{"n_head": 4, "vocab_size": 8192, "activation": "squared_relu", "qk_norm": true, "bias": "none", "init_std_up": 0.0299, "init_std_down": 0.0, "optimizer": "muon", "lr": 0.0018, "seq_len": 512, "dataset": "wikipedia_en"}
Each number is 128 + 24 x the weight over the matrix's rms, rounded and kept within 0 to 255. Layers, rows and columns count from 0.

# layer 9 MLP down (transposed), 2048x512, rms 0.102, rows 149-173, columns 384-447
[[124 129 136 138 130 142 125 118  92 124 117  88 123 146  79 127 102 109 123 123 134 137 120  95 118 133 100 126 140 124 115 151 131 135 108 105 145 122 122 106 130 123 103 112 140 145 144 108 114 163 142 154 130 132 150 122 127 132 130 135 145 127 135 121]
 [ 93 133 136 110 144 148 135 132 132 100 145 153  78  83  84 156 169 144 119  87 109 167 128 106 135 126 142 133 154 146 116  82 120 159 167 110  94 173 158 112 115 170 133 114 161 107 135 135  75  93 146 113 106 106  97 103 126 122 144 146 126 112  79 140]
 [122 132 120 133 144 126 122 102 116 132 115 132 110 130 140 131 128 135 137 149 131 145 105 130 130 128 145 132 139 114 164 108  92 133 111 123 127 109 121 127 162 161 108 109 154 121  91 140 128 103 114 114  97 120 126 125 131 134 147  99  92 152 131 102]
 [120 124 119 122 112 129 179 113 103  92 120 149 156 107 125 141 130 130 129 130 143 139 128 115 118 175 127  87 139 123 165  97 133 125 141 113 153 132 155 131 166  79 128 136 105 146 115 103 167 101 111 146 114 140 150 139 134 145 161 122 157 141 151 110]
 [ 70 170 136 147 140 137 114 100 139 125 154 161 124 102 135  95  97 122  79 101 117 127 148 113 159 128 145 138 117 165 130 106 159 129 140 157 148  90 149 143 104  89 127 132 170  91 105 156 149 104 145 127 117 134  98 147 147 107 152  85 138 131 102 101]
 [158 125 131 136  60 133  62 133 131 130 130 122  75 154 142 107 100 117 131 104 119 154 135 121 129  83 153 119 117  81 175 146 131  98 120 181 143 110 120 175 126 128 132 163  98 122 121  70 132 130 136 131 147 114 118 124  98 144  75  66 170 136 123  87]
 [102 118 105 119 137  98 115 158  94 133 135 154 159 137 117 137  70 118 111 116 125 162 163 122  92 128 160  80 129 109 182 158  86 172 162 110 129 135 135 152 128 110 118 122 157 100 125 118 134  77  84 139 179  95 121 139 122 103 120 143 116 108 143 131]
 [125 117 123  97 126 124 163 117  99 119 115 106 130 136 101 127 122  76  85 119 149 141  95 143 120 111 124 127 155  98 122 106 130 144 147 101 126 144 138 134 123 119 119 160 136 156 102 139 125 148 129 132 126 151 137 133 111 120  85 105 168 123 129 183]
 [134 124 129 144 140 115  74  86 105 151 124 130 111 166  87  76 143 104 131 124 129 112 142 145 167 157 135 119  87 104  68 186 112 138 117 109  91 115 139 151 145 156 135  95 160 166 153 108 131 129 161 129 107 146 125 158 111  99 142 114  98 134 104  96]
 [123 131 133 183 129 138 159 147 137 126 115 131 151 132 133  97 136 113 133 139 177 108  65 152 131 160 156  98 150 155  98 100 100 101 134 128 126 149 165 112 134 124 110 191 152 113 132 135 173 113 135 120  81  97 120  88 113 107  47 135 102 104 159 103]
 [139 139 123 146 132 139 106 157 133 156 136 139 121 131 115 101 107 100 155 149 158 137 165 173 154 125 116 131 113 143 116 153 126  90 106 125 147 161 130 112  68 128 153 138 169 102 161  96 159 184 129 151 101 114 105 103 127 145 135 126  90 136  99 139]
 [ 92 122 171 205 121 118 114 155 132  91 106 124 134 144 131 118 152 139 150  94 141  96 161   8 131 122 125 128 120 138  93 126  75 101 180  78 155 157 144 148 141 122  97 172 150 109 167 162  83 143 107 144 154 121 116 192 135 152 112 109 117 127 140 150]
 [134 116 123 170  98 146 146 135 131 119 130 142 108 113 172 131 154 122 121 181 118 135  82 137 150 148 129 100 133 151 127 129 140  73 113 153 165 138 109 148 159 159 113 173 117 119  97 136  97 129 129  87 132 155 151 190 150 144  80  91 104 141 139 155]
 [121 106 124  80 139 143 156 177 141 107 111 165 113 114 119 126 121 155  85 139 153 190 154 100  87 141 146 122  58 141 171  73 182 127 118 121 113 139 113 193 103 131 126 135 148 115 104 121 136 133 112  80 128 155 116 109 127 116 153 117 102 156 116  75]
 [181 118 118 164 146 122  96 134 137 119 160 131 151 127 109 128 148 107 122 112 139 155 139 144 141 164 148 121 141  99 136 128 132 111  99  92 137 125 164 109 125  95  95 111 117 119 163 141 125 144  91 150 132 120 110 107 155 131 114 111 154 159 131 139]
 [127 159 101 114 118 132 126 114 117 103  98 103 124 120 140 118 132 152 178 116 111  70 147 125 106 120 150 165 101 204 141 153 137 151 128 156 108 213 119  85 142 102 124 135  88 103 105  96 139 126 136 149 147 152 129 104 112  62 102 166 121  87  98 140]
 [125 139 125 109 123 156  90 134 130 127 146 169 123 113 131  99 124 151 104 133 130 114 102 144 146 125 120 141  84 125 121 128 135 127 149 123 133 138 117 123 126 142 129 145 106 115 138 171 128 136 153 122 103 115 107 152 150 138 110 126 135 119 121 124]
 [142 114 141 130 116 159 144 118 103 119 117 117 120 146 141 140 124 158 147 118 126 121 142 111 144 142 114 116 150 144 153 124 123 104 119 109 132 155 135 135 135 134 141 142 130 122 139 147 159 131  96 148 140 144 153  95 132 138 129  92 125 119 133 125]
 [123  98  99 131 151 128 160 105 158  73 147 132 114 167 161 183 150 105 135 138 116  98 107  98 103 167 108  97 142 151 154  76 107 146 119 114 129 122 164 132 155  99 111 101 114  98 150 163 154 125 129 146 130 105  93  92 179  64 139 127 135  98 117  96]
 [167  79 143 132 201 147 167 133 101  85 130 132 153  58 113 128 124 184 143 183 149 131 192 189 169 134 109 168 164 146 162 124 118 116 146 105 135  94 152 114 148 108 140 150 119 179 196 210 124 112 112 110 158  93 103 124 135 164 111 183 148 124  86 128]
 [148 132 142 123 101 134 123 131 124  88 149 164 101 120 109 100 145 133 119 117  99 128  88 150 102 109 128 130 125 139 116  98 177 147  97 122 133 134 115 140 138 103 124 183 121 123 138 128 101 116 137 153  94 168 110 116 154 141 126 119 171 141 127 153]
 [150 155 142  92 150 153 124 165 109  99 127 154 133  68 125 135  89 137 130 148 130 130  91 157 119 136 101 127 123 151  99 120 100 120 127 174 138 116 156 117 122 159 136 125  90  96 188 103 113 112 154  82  60 146 127  51  99 143 161 144  98 101 110 133]
 [137 154 132 148  99 116 155 136 145 205 130 129 132  72 120 116 166 135 121 138 104 125 119 125 110  72 137 135  71 139 145 149  97 184 124 137 151 130 164 149 154 175 108 101 108 168 132 135 115 133 141 120 167 144 137 127 143  97 176 118 162  89 128 139]
 [ 92 160 157 132 107 155 155 115 135 112 151 114 149 148 125 102 119 110 118 143 119 112  99 126 113 100 155 140 141  92 112 120 162 150 159 128 136  79 123 109 136 100 100 131  90 158 128  81 121 117 130  74 108 115 139 167 132 100 168 134 195  73 136 113]
 [131 118 101  95 143  73 167 109 123  90  93 101 163 155 133 117 127 108  57 153 107  83 168 190  62 160 164 120 136 176 165 118 123 146 172  92 161 168 136 125 159 151 122 127 151  75 104 136 180  94 136  94 167 129 118 110 160 154 150 204 125 127 110 157]]
# layer 9 MLP up, 2048x512, rms 0.0675, rows 150-173, columns 384-447
[[164 107  81  85 143 112 143  64 123 121 104 161 102  97  55 169 135  58 162 128  98 107 112  76 139 116  86  98 133 109 115 188 145 111 137  78 123 105 121 133  95  99 134 137 135 154 105 152 121 118 152 116 125 118 138 144 123 148 116 130 100 125  79 174]
 [138 155 143 123 129 123 125 133 138 117 142  92 154 122  97 159 119 137 111 112  92  98 130 110 106 144 123 136 130 102 153 121 118 131 137 139 114 145 122 137 181 122 129 124 142 124 133 112 127 130 103 147 190 122 109 104 110 103 109 113 146 126 130 132]
 [ 99 139 117 173 174 114 129 127 114 144 102 120 110  72  91 127 134 131 138 123 119 111 147 117 116 138 108 118 140 123 104 142 128 129 146  88 152 151 146 124 109  60 140 123 114 121 119 113 140 102 130 111 111 166 132 155 145 128 102 162 148 114 137 105]
 [175 140  96  94 136 133 128 114 118 125 123 126 118 177 121 161 126 120 111 131 145 120 163  97 130 143 125 136  93 155 134 126 102  86 135 106 107 121  90 114 152 133 129 104 125  79 134  88 121 120  90 112 127 131 162 197 132 122 116  70 160 109 166 146]
 [ 86 143 136 116 129 170 163 103 108  97  82 196 101 164  71  82 131  72 152 156  89  62  93 112 158 121 127 100 119 132 163 160 161 176 149 136 113  91 115 149  97  84 150 172 171 152 151 110  86 126 170 129  92 178 133 154 140 225 132 102 143 137 153  65]
 [145  60 125 129 159 135 146 141 147 160 164 130 111  89 135  97 116 116 105 182 130 109 147  73 124 107 150 110 154 109 122 150 115 101 197 141 121 151 141 182 196 136 131 154 115 117 129  92 110  88 107  95 107 133 121 121 152 149 166 131  99 160 157 138]
 [ 86 121  99 113 118 137 151 111 152 109  65 128 126 136 124  91 152 160 136 137 140 116 148 165 149 172  98 130 111 120 108 128 142 106 170 108 179 147 162 130 109 136  77 142 137  99 123 127  88 149 162 143 105 126 112 168 105  90 123  93 146 142 131 134]
 [115  95 108 150 105 150 143 103 129  88 107 122 112 114 200 131 124  82 116 121 109  85 121 137  78 154 102 127 141  86 127 130 128 174 114 163  81 127  76 176 124 104 125 123 124 123 160  96 102 154 132 102 199 166  90 121 113 134 118  64 107 169 105 131]
 [147 105  99 118 101  87 111 143  59 152 109 105 133 115 141 109 102 176 130 132 120 130 144 151 126 133 125  89 103  66 141 127 178 126  73 152  99 106 104 106 127  83 125 134 175 145 146 108 136 108 107 178 140 119 135 114 129 147 108 115 118 139  95 165]
 [ 77 143 134 145 134 107 131  92 148 142 116 118 151  97 124 118 140 130  95  80 125 130 138 125 118 148 122 169 110 101 105 142 203 174 117 148 160 175 108 149 121 143 125 137 113 135 180 123 161 168 106 135 134  90 143 164 156 115 122 100 101 118 125 120]
 [119 128  74 129  86 172 115 171 123 131 155 143 102 163 170 110 151 121 121 124 138 132 152 173 100 161 125  45 100 103 141 121 129 137 120 153 128 108  98 127 114 118 110 125 146 198 107 185  95 147 159 116 120 168 108 168 165 163 107 181 113 150 100 111]
 [129 178  98 102 138 150 151 146 119 130 130 126 127  94 118 123 102 132 129 141  93 126 121 159 132  98 137 112 113 128 101 151  91 116 137 110 108 116 129 130 152 113 118 120 130 181  67 124 164 128 119 109 119  82 166 161 100  59 145 163 147 138 131 139]
 [109  84 161 171  87 129 105 108 207 132 118 106 115 181 107 154 150 109 169 124 149 151 136 178  91 154 159 115 116 161  96 138 159 128 134 127 120 131  93 167 129  90 131  96 144  75 150 218 112 192 138 176 148 150 151 151 147  85  78 150  77 113 144  70]
 [106 122  99 135 127 164  95  84 117 139 163 118 132 149 137 125 174 134 128 110 129 126 127 142  97 147 116 124  92 125 123 126 152 116  96  91 134 118 126 106 104 120 109 115  89 139 130 132 161 104 150 130 142 138  87 143 152 140 132 161 106 131 113 127]
 [160  93 106 153 108 104 116 118 164  75 124 139 157 153  91  52  49  90 158 136  70  87 184 100 130 135  82 119  30 155 138 134  64 154  74 109  84  79 151 117 111 152 122 116 169 170 127 112 157  95 158 163 122 130 155 127 155 145 123 141  78 160 118 113]
 [162 117 106 157 114 171 115 157 109 111 121  89 115 103 127 104 144 134 126 119 116 123 109 112 111  95  88 147 138 117 117 127 137 125 159 152 167 104  97 125 105 144 115  93 148 137 142  92 148 169 106 136 125 124  89 101 198 127 134 148 114 108 162 139]
 [116 120 125 125 139 143 138 147 130 137 127 115 108 117 144 149 122 144 122 117 116 109 135 105  93 133 126 154 165 121 142 131 105 125 151 148 153 151 118 117 144 151 126 158 149 117 155 130 113 143 114 117 133 112 111 133 147 103 130 133 125 173 139 118]
 [ 95 127 122 149 136 125 106 131 112 128 115 139 121 171 145 104  92 156 142 152 139 137 132 123 151 104 143  99 162  85  85 137 119 152 146 129 109 138 135 115 122 128 114 134 127 138 132 140  97 120 132 116 119 133  95 106 106 139 100 110 164 148 106 116]
 [105 179 132  85 197 172 123 151 127 152 164 123 162 135  93 128 151 133 150 158 140 195 102 143 178 150 135  80 168 154 144 150 140 131 142 177 171 135  97  87 114 141 139 104 112 162 138 138 114 117  92 111 158 108 122 133 190 145  73 151 164 147 117 127]
 [ 95  91 114 113  75 117 115 171 158 162 109 104 169 159 158 117 149 186 133 106 178 167 128 161  89 102 115  87 143  91 141 113 134 129 137 128 128 157 146 148  88  94 116 135  97  98 148 138 128 156 147 110 116 109 140 172 169 153 112 167 127 104 106 112]
 [144 114 101 146  92 128 104 146 136  71 146 109 113 129 116 113  95 150 140 145 147 109 115 161 140 131  94 115 155  94 103 145 131 108 138 117 151 201 115 143 126 138 137 115 124  96 114  97 159 132 110 146 117  70 138 138 158 142 130  62 117 161 136 106]
 [147 133 149 137 155  88 127 117 125 130 128 106 145 119 125 104 130 142 150 118  94 136 161  85 143 113  86 144 162 101 139 153 149 113  88 145 139 175 156 137 143 111 144 113  93 136  99 192 112 128 136  81 162 131 141 117 114  84 106 124 109 131 148 138]
 [152 117 125 142 137 125 123 139 107 159 108 122 162  97 143 160 138 143 118 108 119 149 102 119 132 108 148 155 147 149 122 133 167 134 117 131 140 119 112 132 125  79  86 142 150 114 138 136 171 159 140 107 159 146 159 134 137 131 112 150 127 139 152 137]
 [ 92 131  92 101 141  99 143 140 126  79 118 166 168 156 113 138 150  94 127 146 120 130 119 163 120  83  94  79  87 145 131 147 110 117 113 130 152  93 138  79 123 153 138 132 138 119 119 102  88 134 161 120 122 141 114 153 100 157  92 116 100 161  84 126]]